python train.py --num_hidden_layers=8 --hidden_size=128 --num_attention_heads=4 --num_key_value_heads=2 --head_dim=32 --intermediate_size=704 --vocab_size=2366 --hidden_act="swiglu" --norm="rmsnorm" --norm_place="pre" --norm_eps=1e-05 --positions="rope" --rope_theta=10000.0 --rope_fraction=1.0 --qk_norm=false --attn_scale=0.177 --bias="qkv" --tie_word_embeddings=false --parallel_block=false --init="trunc" --init_std_qkv=0.0442 --init_std_o=0.0442 --init_std_up=0.0442 --init_std_down=0.0 --init_mimetic=0.5 --optimizer="cautious_adamw" --learning_rate=0.00228 --lr_mult_up=0.691 --beta1=0.9 --beta2=0.95 --lr_head=0.00805 --max_grad_norm=1.0 --warmup_steps=586 --schedule="wsd" --decay_fraction=0.767 --decay_shape="linear" --final_lr_fraction=0.02 --batch_tokens=16384 --max_seq_len=1024 --doc_mask=true --train_tokens=98560000 --max_steps=6016 --dataset="wikipedia_en"
Each number is 128 + 32 x the weight over its row's rms, rounded and kept within 0 to 255. Layers, rows and columns count from 0. The size above them is the row's rms in percent of the matrix's.

# layer 2 attention output (transposed), 128x128, rms 0.0867, rows 13-20,44-52, columns 0-127
size [110  86  89 108 101  92 102 103 107  99 100  96  95  85  95 104 101]
[[118 133  85 140 166  97  88 121 136 117 178  87 121 109  86  98  91 197 204 160 131 135 187 167 176  79  96 152 143  82 117 129 147 104 137 115 130 154 128 144  87 164 179  94 134  94 139 126 119  54 144 100 120 132  73 108 145 133 100 121 152 175 143 173  86 161  80 133 117 125 167  85  61 225 134  91 119 125 154 133 145 111 131  72  87 180 144 126 168  87 120 127 108 124 132 142 103 111 147 123 119 164 103 115 150 173 135 104 140 119 158 108 143 126 134 140 183 117 117 148 169  55  53 109 162 141 149 130]
 [158 145 136 150 154 147 170 161  33 138 107 153 148 129  79 129  93  96 105 134 124 134  88 122 103 141 169 135 154 181  97 135 102 162 172 138 117 124 157 118 146 160 115 129 136  81  75 178 151  87 119 134 182 133 141 128  89 150  64 166 135 158 135 160 147  77 145 144 137 125  97  96  52  91 140 102 141 144  49 148 127  94 110 119  81 114 174 127 119 121  84 113 184 113 181 139 165 177 178 145 112 185  99 104 154 132  51  87  81 112 108 158 118 100 118 160  73 120 113 151 133 133 141 115  98 135  53 128]
 [155 103 144 132 121  88 154 122 110  83 185 188 137 131 120  92  57 215 136 160  67 116 156  83 186 120 126 129 168 108 136  72 137  78 155 116 178 148 131 152 125 160 123 106 143 103 143  94 124 107 117 163 102  73 133  93 116  75 107 126  74 153 141  58 146 137 206 108  89 102 155  82 114  82 165 118 132 140 105 155 101 168 109 153 105 130 108 165 166  98 137 115  88 164 107 133  61 130 148 124 119  78  90 131  82 172 131 100 143 121 156 143  96 146 113 196 139 109  89 138 128 134  99  62 111 126 107 121]
 [138  81 100 124 130 110 190 183  66  91  88 141  84 120 126 119 193 182 129 143 165 153 204 125 110  99 137 114 150 122 115  82 160 107 129 152 127 119 154  91 123 164 189 121  86  88 186 167 127  80 169 127 134 120 151 123 132 163 125 141 111  89 145 171  74 101  91 113 158 135  80 165 148 174 170  92 135 158 101  95 108  54 113 122 131 122 159 117 137 119 157 138 160  91 127 191  85  75 150  89 148 140 141  83 164 197 125 120 131  86 148 122  75  99 124 136 106 124 113 122 157 127  73 180  85 105 146 131]
 [117 104 123 134 113 109 130  88 144 128 118 117 143 136 139 144  37  78 143 113  65 105  95  98 102 142 101 105  57 156 201  87 113 145 177 113 163  69 126 106 113 129 163 141 128 133 118 155  98 110 139 122  90 112 139 148 124 124 157 140 134  97 127  67  93 167  90 114 146 131 108 216  96  83 162 137 179 154 112 183 143 121 207 159 135 148 101  82  72 115 168  90 123 146 113 171 112 137 135 126 128 160 123 165 124  89 108  74  82 150  60  90  74 140 157 136  73 109 122  81 129 157 172 149 140 154 129  99]
 [ 90  96  77  70  99  81  92 147 180  77 165  66 100 104 137 162 165 136 135 106 113 164 114  93 100  83  77 124 123 120 163  90 141 131 136 156 148 128 111  98 103 167 167  88 123 158 135 145 155 168 133 131 111  89  76 147 108 141 106 120 121 110 105  96 133 148 115 183 134 130 129 157 125 178 210 120  73 120  82 101 123 105 157 158 140 117  91 113 137 110 193  76 120 121 135 103  83 112 148  85 143  43 110 148 149 231 111 121 130 127  88 126  78  77  85 154 136 175  82 109 107 115 115  98 142 149 130 137]
 [138 121 160 173 133 134  75 154  25 123 135 148 138 120  94 106 152 166  95 105 164 126 135 118 119  96 183 159 211  84  72 139 121 101 134 119 143 153 120 116  94 128  96 135 122  92 120 106 106 106 131 127 159 186 156 106 173 145 105 163  95 133 148 239 110  77 156 119 152 187 103 101  68  90  96 100 110 136 137 116 104 163 137  84 137 115 158 158 121 132  65 178 106 116 106 168 124  97 120 130 101 116 124  78 127 166 155 124 152  91 190 171 186 125 153 133 173  97 135 142  94 155 128 124  84 156 110 144]
 [121 176 128 116 139 108 113 127 238 128 142  83 163 164 177 120  58 127 105  92 154 112  82 133 130 108 124 154 113  96 142 124 156  90  97 105 159 140 137 199  68  93  84 121 139 128 142  92 137 147 106 130  84 122 117 121 125 117 139 118 142 155 115  93 221 160 161 116 137  86 162 137 150 173 120 164  87 109 174 117 133 184 111  93 147 119  84 122 150 158 157  75  59 114 180  79 110 138 104  88 110 123 135 130 136  74 128 134 139 162 136 140 141  84 132  84 188 152 128 178  84 114 122 131 205  96 124 117]
 [197 124 110 146  97 138 106 162 135 125 109 129 101  98  94 135 100 153 157 114 116 186 151 155 155 128  92  79 192 148 121 108 123 108 103 221 116 176 158 139 125 107 155  68 150 117  94  85 185 105 163 132 189 127 116 152 112 170 103  91 113 138 165 122  95 101 200 139 120 114 144 124  90 176  93 129 146 119 136 114 120 124  87 159  89 146 152 123 149  65 115 132 191 128 143 143  83  95 137  99 126 156 126 147  90 226 161 123 124 137 110 186 106 144 108 102 199 156 134 138 134 190  67 157 128  89 142 131]
 [160 129  81 112 133 127 164 121 164 161 122 140 168 170 120 127 134  56 133 176 151  84 194 139 134 125 132  58 147 130 162 174 129 176 117 130 112 193 142 152 105  46 119 174 144 122  74 101  95 129 126  83 128 139 134 110 153 141 116 154 116 113  95 153 124 131  37 127 113 145  90 106 131 103 135 132 184 126 178  98 158  95 163 127 110 136  85  95 125 149 202 147 163 178 127 171 116  96  82 196 128  78 176 168 149  92  65 103 178 150 134 131 142 150 104  99  83 169 148 112 121 104 145 122 100 146 131 140]
 [115 118 121 131  52 147  75 114 197 176 111  72 140  79 129  99 127 108 154 152  96 139  59 131 135 147 162 112  95 227 129 150 180 153 113 164 160  97 139 112 195 135  83 131 124 105 116 138 123 170  98 157 163  60 113 175 107 108  79 146 112 149 169 129  93 107 114  75  90 104 136 110 109 117 127 122 121 160  96  71 106 109 104 115 112 125 206  81 129 118  73 131 131 137 148  91 144 161  82 159 107 153 148 145 139 103  99  87 135 129  62 140  70 127 123 146 154 109  75 162 116 136 141 103 102 144 112 167]
 [180 126 144 134 151 100 110  63 139 127 138 132 170 166  94  58  93 161  83 159 135 149  98 158  67 175 164  89  86 140  67  90 136 151 142 119 134 119 125 165 158  69 139 168 123  97 146 152  86  83 118  93 122 159 149 109  80  62 160 133  81  40 155  92 166 143 148  52 124 141 147 120 108 107 130 173 163 136 103 119  79 128 120 155 120  90 163  90 143 110 196  99 100 112 134 136 140 164  99 133 127 174 180 164 117  85 105 102 136 100 156  88  95  77 137 139  87 135 137 122 145 111 153  87  98 146 124 123]
 [131 185 123  78  79 141 164 166 127 142 170  76  74 123 156 113 154 173 137 165 155 184 110  80  98 172  70  89 142 139 106 122 106  77  62 149 101 143 119 148 179 142  94 105  82 113 127  85 120 126 113 144 152 116  57 111 121 126 146 122  56  93 142 130  90  95 144 133 127 150 195 120 176 109 174 151 193 130 160  63  88 126  97 141 132  99 156 115 131  98 152 109 191  83 103 122 127 156 154 103  79 180 134 141 141 136  96 117 148 137  55  97 182 121  63 133 151 108 140 120 129 123 122 111 155 117 131 125]
 [102  90 148 126 146 129 162  57 118 161 111 120 103 125  89  86  94 151 121 126 178 173 100  87 121 154  92 103  76  76  75 104 110 123 137  94 171 105 162 101 146 151 172 109  95 104 104 170 164  82 143 132  98 189 150 140 125  96 136 135 101  97 164 103  96 120 157 138 143 170 166 228  90  87 107 187 126 127 128 177 107 122 141 157 144  97 169 162 116 139 185 128 150  95 151 200 140 148  75 129  98 217 149 128 163 110 183 127 100 108 160 106 108  83 118 155 103 138 152 105 153 106 143  84 136 124 147 129]
 [ 69  85  91 166 124 170 159 193 115 158 124 139  87  85 149 183 139 123 158 154 137 205 114  79 136 104  86 138 118 137 116 162 103 125 147 110 122 155 105 111 123  98 105 141 106 161 129 112 164 100 172 118 193 117 147 143 101 170  73 118 117 221  91 118 127  92 158 132 156 115  78 100 135  94 167  83  74 159  96 103 117 133 181 183 184 114 105 158 165 121 147 140 134 115 177 162 146 120 148 113 185  46  95 140 118 187 139 104 100 106 123 119 163 100 126 179 136 136 152 111 111 128 150 123 184 131 103 159]
 [107 130 182 141 107 132  87  53 191 170 139  75 134 198 160  75 149 118 134 153 140 117  98  98  99 125 195 138 124 112 151 150 131 147 146  82 153  97 115 118 121 154 133 160 128 104 152 159  71 178  99 176  96 134 139 117 134 113 165 161  73  78 131 144 146 122  65 155 120 128 156 102 173 101  92  91 119  90 112 106 143 149 118  32 111  89 149  89 100 209 136  79  85 103  92 115 166 161 124 171 112 165 150 123 162  83  72 165 132 141 119 108 104 137 148 114 104  78 154 113 118 137 172 126 108 155 127 123]
 [131 151 135 144 142 106 113  94 166 128 145 123 152 169 129 105 133  88 119 100 131  65 157 132 106  98 201 158 128 117 158  90 186 125 132  79  89 118 146 183  78  89  99 136 126 121 206 102  89 187 111 111 150 172 162 135 109  93 118 123 200 117  77 109 183  99 112 105 113 143  88  90 178 138 118  99  33 121 110 104 119 132 147 159 132 139  97 147 142 102 169 100  90 146 150  67 100 121 139 174 186  86 124 111 160 174 137 121 151 131 174  91 133 145 171  81  97 137 185 115 109 142 151 162 102 145 144  73]]
# layer 2 attention value, 64x128, rms 0.0787, rows 13-20, columns 0-127
size [108  95  90 103  97  92  96 104]
[[176 129 159 161 120 145 103  92 128 134 131 160 144 113 151 177 129 133 115  58 185 117 140 128 151 161 121 153 128 145  90 145 139 118 163 110 138  40 109 141 145 110  84  69  98 113 205 147 153 176 155 189 155  96 166 141 108 133 132 124 133 157 103 120 105 111 137 105 120 148 132 148 130  95 138 117 123  67 146 238 135  95 123  85 175  96 192 103 125 132  73 112 120 144 158 148 184 124 113 103 149 112 137 143  67  84 125 156 129 146 137  88  98 129 148 111 153  67  51  89 134 127 116 190 137  89 144  85]
 [115 123 131 112 134  89 136 144 144  25 143 162 118 167 127 125 115 165 114 134 124  96 152 177 153 130 126  97 114 104  91 113 106 123 160  65 105 139  99  71  67 131 145 142 127 111 157  98 135 154 131 132 144  99 114 135 119 152 212 102 115 137 134 140 154  96 143 159 222  95  81 128 130 131 138 186 148 102 171 136 217 187 147 145 137 142  92 123  89  97 195 187  89 112 153 160 144 103 127 114 137 127 170  71 142 150 153 144 126 180 162  86 163  72 104 118 156 145 159  96 153  91 134 155 184 137 131  93]
 [124 110  94 109 145 126 124 179 107 184 157 123 148 102 146 171  93 108 111 121 139 109 102 105 136  89 122 131 115 201 181 156 116 139 108 128 145 149 140 118  69 120 109 159 174 164 121 131 109 113 106 148 102 150  98 189 137 184 197 136 179 178 111 222 130 117 124 214 135  48 144 140 145 108  96 126 106 120 149 177 115 144 171  83 138  87  65 112 140  98  50 133 108  96 128 177 163  67 128 148 118 136  77 118 157 127 138 143 105 146  87 139 162 137 111 130 140  85 107 182 128 172 141 152 157 137 119 165]
 [169  88 129 128 108 109  74 108 137 142 129 185 178 120  78 183 112 179 190 100 127  84 109 107 182 103 141 130  92 123 135 195 141 189 150 164 159 109 118 120  76 117  93 149 167 133 156 112 100 156  61 141 162 152 170 126 113 173 159 177 116 139 124 155 163 196 116 101 131 128  71 119  92 107 144 146 118 103 136 193 180 181 103 160 120 139 175  85 102 146  78 182 137 205 175 153 174 141  96 140 126  89 112 172 110 130 132 124 139 108 155 130 146  90 129 130 149 177 149  81 117 125 142 127 136 150 112 115]
 [135 126 137 116 110  60  78 221  64 128 106 143 139 176 115 133 123 131 104 100 116  97 106 139 130 130 134 107 155 110  64 119 123  86 101 165 139 206 168 166 101 137  99 142  89 108  97 103  62 184 115 195 129 125 176  98 100 164 127  87 115 176 134 153 110 103 150 113 114 130 103  63 139 113 102 152 128 125 113 120 105  98 160 124 121 126 146 178 167 110  82 162 128 151 127  90 140 156 114 157 135  63  97 132 155 155 114 212  80 130 161 162 171 181 159 102 149 132 128 181 146 171 155 165 106 163 104 138]
 [128 140 145 110 146  80 155  59 157  89 138 147 128  95  70  92 152 121 130 173 126 111 120 143 144 160 151  96 101 107  92 120 141 137 113 120  74 124 145 188 109 126  74 120  86  98 128 124 122 120 138 126  97 174 170 130 151 120 178 186 153  98 161 173 130  75 129  87  72 162 210  68 145 105 144 134 129 151 169 138  99 132 137 150  79 166 175 163  90 145 134 139 174 139 110  89 137 160 145 135  71 176 111  95 141 131  84 159 119 192  83 119 104 195 121  86 125  85 130 167 162 185 168 127 132 129 144  64]
 [186 151 130 155 108 142 111 183  86  73 104 161 110 102 175 120 115 152 133 113 140 166 157 205 181 109 110 148  78 207 159 151 151 110 172 101 156  82  93 131 148 114 126 106 120 135 129 178 178 160 155  92 132 171  87 148 123  59 103 111 152 150 103 118 137 168 123 126 159 130  81 154 117 169  90 205 130 108 106 152 136  95 143 136 101 146  97 117 144 107 101 159  64  93 169  75 106  98 133 119 140 109 122 128 168 118 190  58 179 109 114  94 152 139 102 164 110 208 125 115 142 123 116 132 112 109 143 168]
 [106 116 119 146 120 134 145 109 114 115 110 155  78 125 108 155 110 116 136 159 116 146 132 182 131 150  80 136 126 150 117 103  81 164 121 146 105  98 120  93 197 121 191 132 115 132  77 176 174 162 104 124  67  82 107 111 122 134 105 138 108 150 151 127 138 140 141 170  57 166 202 140  92 132 128 118 113 114 144 169 130 113 115 134 160  58 135 138 125 114  89 169 144 128   2 159  97  82 142 141 130 142  50  70 133 147 153 119 136 142  86 209 105 152 147 214 117 107 105 124 147 133 142  99 126 153 127 177]]